Each number is 50 + 15 x the weight over its row's rms, rounded and kept within 0 to 99. Layers, rows and columns count from 0. The size before them is the row's rms in percent of the matrix's.

# layer 6 MLP up, 512x128, rms 0.315, rows 51-76, columns 0-63
095:53 47 52 61 39 37 66 53 55 64 53 44 45 45 23 57 93 69 55 45 66 38 30 59 46 37 32 47 53 67 56 55 25 59 43 56 38 42 43 39 59 22 67 68 43 62 63 40 51 59 29 55 51 55 71 53 69 64 44 52 59 44 36 79
098:61 60 45 31 34 32 60 49 29 77 48 55 46 51 63 45 47 66 64 75 20 71 61 59 63 22 62 56 57 58 34 49 41 47 81 45 53 31 66 37 67 28 61 25 50 50 40 37 41 42 84 35 49 47 46 21 63 68 62 74 62 54 25 36
092:30 38 16 61 53 69 57 64 52 50 45 53 41 21 78 44 38 59 62 63 70 42 57 26 39 53 71 28 40 74 68 59 57 47 34 40 60 49 28 62 40 31 43 65 62 31 42 38 72 82 40 41 42 72 37 40 52 59 50 34 42 35 73 59
105:19 30 68 42 70 58 55 44 47 59 51 43 63 48 50 48 45 43 49 80 33 66 70 38 25 52 31 51 44 56 46 65 41 44 51 54 29 38 44 42 49 60 45 68 70 31 23 62 36 50 53 74 32 57 79 34 52 53 56 72 48 41 37 55
091:44 56 49 72 62 78 58 43 40 58 47 30 51 12 43 42 63 39 46 31 65 57 62 50 72 61 45 73 60 48 20 48 67 66 35 31 43 40 52 58 62 28 38 31 64 47 28 70 45 33 36 54 62 58 42 53 60 21 22 61 32 56 60 33
097:55 61 38 19 60 48 33 50 60 36 59 72 51 52 44 38 48 34 20 46 17 43 43 48 68 45 23 38 60 41 61 65 53 23 66 43 48 42 37 41 45 70 45 20 65 41 45 65 31 57 42 45 38 38 33 52 72 50 52 81 57 36 53 52
093:40 28 78 74 82 39 46 46 45 36 49 33 29 50 44 66 52 40 71 39 32 52 62 51 33 53 67 40 34 68 81 59 54 46 14 61 47 38 58 43 44 40 56 66 30 48 65 35 38 50 46 66 61 51 32 20 69 48 30 59 79 41 56 50
100:80 69 43 60 78 59 55 66 27 42 41 54 30 55 53 50 61 61 52 73 43 45 84 35 79 16 52 37 59 60 31 33 63 41 71 48 47 65 65 49 32 51 51 24 26 45 00 66 58 57 60 35 39 49 56 38 58 21 44 77 47 42 55 49
107:56 53 52 57 47 61 52 72 76 56 17 58 22 55 54 57 43 23 61 44 38 29 58 44 45 61 59 43 67 45 56 64 50 47 36 43 29 31 76 41 43 62 34 36 58 59 36 64 71 43 48 47 76 31 58 51 55 78 60 41 37 72 58 37
104:36 38 42 47 54 64 24 76 40 63 86 36 54 62 53 34 58 41 12 60 22 52 68 78 36 45 44 31 55 47 39 72 69 41 39 59 37 64 48 32 57 44 41 42 50 51 34 63 42 48 70 56 62 48 64 40 64 51 46 35 49 41 32 64
104:44 60 67 64 50 46 49 44 50 61 52 42 49 52 51 24 74 55 36 44 45 59 89 42 60 40 53 52 44 45 49 58 53 50 61 38 50 63 56 62 70 82 56 64 54 61 56 63 66 47 61 52 65 45 51 48 61 63 67 69 63 63 61 51
104:46 33 58 28 43 27 54 29 67 28 47 36 34 65 60 73 51 56 57 74 55 50 81 85 75 52 40 43 56 78 60 54 18 57 47 42 38 63 41 29 59 51 56 60 94 65 51 53 48 47 72 48 72 60 42 48 44 53 42 56 38 64 58 49
100:43 73 39 34 53 50 45 47 59 53 43 25 45 28 45 38 56 34 68 44 53 63 47 34 33 23 65 55 54 46 57 30 34 10 48 44 69 35 32 43 57 46 69 23 77 37 52 74 50 69 58 67 74 41 46 45 67 46 36 40 41 57 52 68
097:47 46 36 29 57 16 50 76 62 53 44 34 51 57 26 49 34 52 54 61 30 65 73 53 35 38 39 69 37 46 59 71 50 58 76 29 59 58 54 62 62 69 63 47 99 56 44 52 22 47 45 71 80 39 53 58 56 46 12 56 40 30 61 52
101:43 44 55 60 74 35 45 59 51 31 23 57 39 69 25 50 43 51 19 74 25 43 37 20 37 74 42 25 49 57 56 49 45 56 62 75 28 38 27 19 62 51 51 65 62 35 45 61 55 34 13 44 52 60 47 53 59 60 45 40 76 71 66 44
091:35 55 66 62 21 43 41 58 58 64 69 63 51 54 46 34 33 51 11 31 61 59 38 52 46 58 44 45 45 48 15 46 48 58 77 46 49 60 22 27 78 67 42 77 23 68 76 48 52 30 51 29 53 59 36 60 37 68 57 34 51 70 60 24
101:58 38 41 48 70 23 47 46 37 72 48 59 50 38 32 49 25 31 54 49 39 46 43 21 69 43 39 49 29 23 45 50 59 47 56 33 65 56 36 42 45 73 44 38 64 47 24 22 70 12 63 35 55 69 73 47 61 69 73 50 68 33 66 54
099:91 53 67 47 50 70 42 52 67 84 54 52 29 18 35 89 65 48 50 24 20 57 66 32 50 71 45 47 76 47 39 48 47 52 50 66 32 49 42 44 70 45 63 55 39 47 59 42 59 27 75 63 60 25 33 54 34 27 37 59 57 70 55 55
097:41 84 65 51 59 38 71 57 42 31 48 42 56 47 69 64 81 23 59 24 34 34 54 60 67 53 43 63 67 68 49 35 50 37 69 36 82 56 38 51 77 54 47 64 57 55 56 79 43 59 32 22 24 54 59 75 85 26 35 41 36 57 26 65
107:38 60 41 65 39 43 55 63 36 47 60 75 50 43 43 44 29 65 54 84 53 21 56 63 46 55 34 49 44 40 40 32 55 49 69 43 56 45 40 48 74 42 82 63 72 52 45 81 52 32 32 45 36 59 69 41 67 51 58 18 72 38 62 18
108:26 69 39 74 60 13 29 66 53 37 53 66 22 47 46 49 69 39 64 79 60 35 62 43 51 33 50 37 51 75 75 58 49 40 58 71 29 81 22 27 64 55 51 38 43 54 61 72 77 29 62 49 72 37 51 43 69 52 26 19 50 43 70 53
104:46 33 40 50 82 55 51 32 40 67 53 46 36 69 42 57 46 37 81 62 52 76 62 33 50 13 46 65 40 63 33 60 57 47 57 16 26 58 42 37 35 39 57 45 52 28 65 62 31 25 36 36 63 40 35 60 60 75 45 69 63 69 59 12
107:55 53 51 49 44 33 52 67 48 80 47 41 26 53 68 78 64 56 46 79 47 52 62 30 43 50 56 54 51 40 41 37 43 21 56 44 55 33 67 56 60 49 50 20 62 49 34 83 49 41 39 51 62 74 68 20 52 45 63 53 70 23 53 40
096:48 53 37 39 54 58 57 29 56 32 67 44 58 37 43 29 65 46 51 65 31 38 48 36 53 35 40 56 40 42 64 63 69 46 35 38 39 61 38 46 60 33 63 46 44 64 67 52 68 95 92 31 36 48 44 64 61 54 41 40 64 32 34 33
095:54 50 83 61 42 56 24 56 47 43 35 70 67 28 66 38 44 45 55 68 40 32 30 39 51 63 50 45 72 51 41 29 34 41 13 61 82 40 82 26 63 64 40 62 60 45 34 40 44 72 36 57 31 45 63 43 56 31 45 51 35 41 42 69
105:68 42 49 59 39 28 44 55 49 69 79 74 57 34 45 40 54 24 53 36 52 34 37 31 32 31 26 54 35 41 32 29 46 39 54 61 36 35 67 39 40 52 39 46 66 48 43 25 56 40 65 58 19 50 76 42 57 27 87 56 43 47 53 63
# layer 6 MLP down (transposed), 512x128, rms 0.334, rows 51-75, columns 0-63
100:71 56 30 55 39 45 60 00 39 49 29 56 51 55 43 63 76 49 59 57 69 78 69 30 30 48 42 32 42 66 60 55 39 59 66 33 66 59 52 47 52 60 46 62 10 35 40 34 21 53 61 54 35 52 37 74 42 44 47 38 48 61 38 84
090:20 46 67 72 51 73 39 44 49 67 49 52 48 55 33 79 40 51 66 44 45 48 48 26 22 46 53 54 41 72 17 66 56 37 54 35 68 75 63 47 37 65 39 70 75 44 56 77 60 72 61 40 57 24 57 54 32 47 44 31 60 55 78 72
101:16 63 53 31 18 72 36 37 52 73 59 62 55 47 47 25 57 51 56 16 71 79 40 53 45 56 58 82 48 35 40 41 62 64 57 28 36 61 33 53 32 42 65 61 61 22 23 43 36 48 25 38 66 76 59 59 61 45 49 78 53 27 28 58
116:63 17 59 14 75 42 46 52 70 39 63 44 54 44 31 62 58 42 69 82 68 71 61 50 49 76 42 33 22 47 65 67 35 59 49 43 51 36 23 52 44 54 51 57 55 57 36 48 37 50 59 59 45 33 58 10 22 54 59 62 61 32 44 71
096:79 32 42 50 50 77 52 53 42 35 57 76 51 43 48 42 47 72 39 64 40 37 64 70 24 64 39 44 26 29 56 39 45 59 75 72 62 46 46 35 37 39 54 38 51 35 55 58 51 60 45 28 60 44 45 38 37 58 73 28 46 44 52 40
096:36 50 36 40 30 45 48 56 56 62 41 66 49 63 54 60 58 63 35 53 54 61 49 30 50 63 47 42 33 96 67 47 49 49 45 67 66 42 25 66 37 35 40 68 73 38 36 40 52 44 49 56 65 53 63 38 47 75 69 31 40 66 51 67
098:13 85 30 55 68 54 64 15 48 77 39 71 54 50 37 45 53 37 47 34 67 59 45 51 42 67 57 33 84 41 39 57 48 59 33 46 68 59 70 37 64 56 33 43 67 62 16 61 46 41 45 53 46 57 43 27 55 73 60 66 65 44 43 37
100:53 41 41 46 35 54 44 18 60 49 53 23 21 41 58 53 41 46 26 72 67 65 39 46 64 39 81 83 71 51 27 53 50 60 23 56 29 58 71 55 30 71 60 54 49 65 59 56 40 29 60 74 39 36 58 54 22 70 33 38 44 78 35 52
106:26 55 47 50 39 61 57 43 64 24 60 81 79 28 60 56 68 75 77 46 45 48 42 60 51 40 60 42 51 35 79 22 49 27 64 46 43 32 65 63 61 57 42 61 53 30 36 49 35 56 59 64 29 54 59 46 74 62 40 47 49 26 25 21
089:55 63 69 55 38 50 79 35 46 55 50 61 47 30 24 74 54 35 44 46 48 40 21 55 37 49 54 10 52 52 43 48 55 48 29 55 29 31 37 45 44 35 56 54 61 83 15 43 56 67 31 61 19 63 60 54 69 64 38 36 41 52 92 70
102:50 45 49 47 33 37 62 48 32 39 24 47 59 52 54 38 62 68 54 36 18 35 50 49 65 42 67 41 29 74 68 33 55 62 43 61 67 56 50 15 50 63 47 66 38 32 54 28 37 49 69 59 45 42 28 42 42 22 57 64 29 58 45 36
107:55 48 56 37 47 26 38 68 43 51 63 54 51 41 61 33 40 29 35 53 68 36 35 16 51 50 50 41 60 52 74 55 69 45 69 46 86 48 67 70 65 57 57 38 52 58 32 30 44 51 40 53 79 38 23 29 59 62 51 61 23 65 71 43
098:59 53 46 55 80 38 44 41 64 89 63 52 31 54 69 61 61 60 48 29 63 72 49 57 54 68 57 84 71 37 65 77 24 46 12 49 29 77 42 49 68 38 38 47 42 30 60 53 47 51 38 41 05 53 79 35 68 50 39 21 66 58 56 31
098:39 36 47 52 52 65 44 36 36 62 76 91 35 35 58 25 44 37 64 50 48 45 51 37 61 47 53 62 44 37 65 32 71 53 31 37 40 49 77 70 76 58 52 45 30 73 49 58 75 56 38 27 50 59 42 58 32 58 56 35 48 62 60 50
096:39 72 52 65 56 38 55 39 16 45 54 36 66 62 52 29 17 46 33 51 40 53 55 40 42 61 30 70 51 47 48 48 69 65 51 78 43 29 45 51 54 61 77 36 59 55 48 38 33 49 39 31 38 61 43 27 58 12 53 43 65 60 43 52
087:54 42 56 36 65 42 86 61 50 48 31 37 45 36 32 72 53 46 51 61 26 56 18 59 63 41 50 43 45 55 62 82 65 51 63 62 54 56 72 47 42 40 62 67 54 68 36 73 68 56 41 26 33 48 73 44 54 49 48 45 63 44 38 43
102:30 59 37 25 60 55 67 51 62 15 53 62 48 52 18 47 62 30 55 51 54 47 58 34 58 45 31 64 43 53 78 34 44 69 34 55 37 64 21 21 56 65 63 62 36 60 72 59 78 49 34 48 46 28 52 39 39 36 65 78 51 56 43 57
096:29 57 82 60 38 49 68 48 37 45 40 39 44 58 30 28 57 55 54 50 67 36 47 73 25 67 61 26 29 68 88 25 32 72 46 54 43 54 33 35 72 36 62 46 32 88 16 61 51 54 35 43 31 56 69 60 32 43 42 57 51 00 55 46
090:24 35 77 55 71 31 21 50 46 74 52 67 46 51 51 39 53 69 40 81 54 55 23 39 62 42 41 43 40 35 38 57 46 79 42 47 01 42 87 53 56 56 60 32 63 53 42 43 46 13 44 39 59 72 71 47 36 61 72 67 62 54 51 48
099:56 49 59 56 60 15 51 69 28 38 70 38 61 33 40 52 57 51 70 34 53 34 37 66 60 50 59 23 57 34 54 58 54 14 68 41 68 37 35 28 63 67 38 38 58 40 43 42 55 34 77 54 51 47 73 75 46 45 59 38 50 54 64 61
107:23 50 48 64 27 46 40 75 42 35 35 59 70 68 56 62 55 36 53 56 63 58 57 49 60 45 78 38 42 64 63 50 59 51 40 49 49 42 75 53 55 68 54 63 51 36 66 50 14 64 25 47 50 35 13 73 31 42 88 46 49 61 57 55
112:67 68 40 81 50 39 43 62 50 53 64 29 42 41 81 45 52 49 25 31 67 53 65 16 46 31 50 46 48 49 80 14 35 41 53 22 31 62 39 44 57 62 64 53 58 37 41 52 52 22 28 43 70 66 46 39 50 49 42 62 54 39 70 48
103:59 72 39 49 80 46 67 51 68 44 60 57 61 75 35 66 53 46 57 51 45 32 48 40 42 68 53 60 24 38 47 41 57 34 53 75 46 19 60 41 24 37 49 41 55 74 75 31 46 54 35 54 44 64 46 64 47 61 53 39 44 41 44 61
100:85 52 35 31 50 52 43 27 87 40 87 63 57 63 42 26 42 43 47 74 46 14 46 43 49 50 53 45 44 32 34 58 64 59 36 52 71 52 49 45 59 44 54 21 52 54 29 73 60 56 47 50 64 54 45 65 68 55 76 52 42 61 44 20
088:52 42 41 66 67 29 63 47 56 30 44 33 59 45 61 36 47 57 47 52 46 52 68 65 64 54 63 32 37 67 64 47 66 38 56 40 47 80 51 36 45 53 66 66 34 35 28 52 63 48 77 66 56 90 31 48 23 72 66 72 37 72 67 73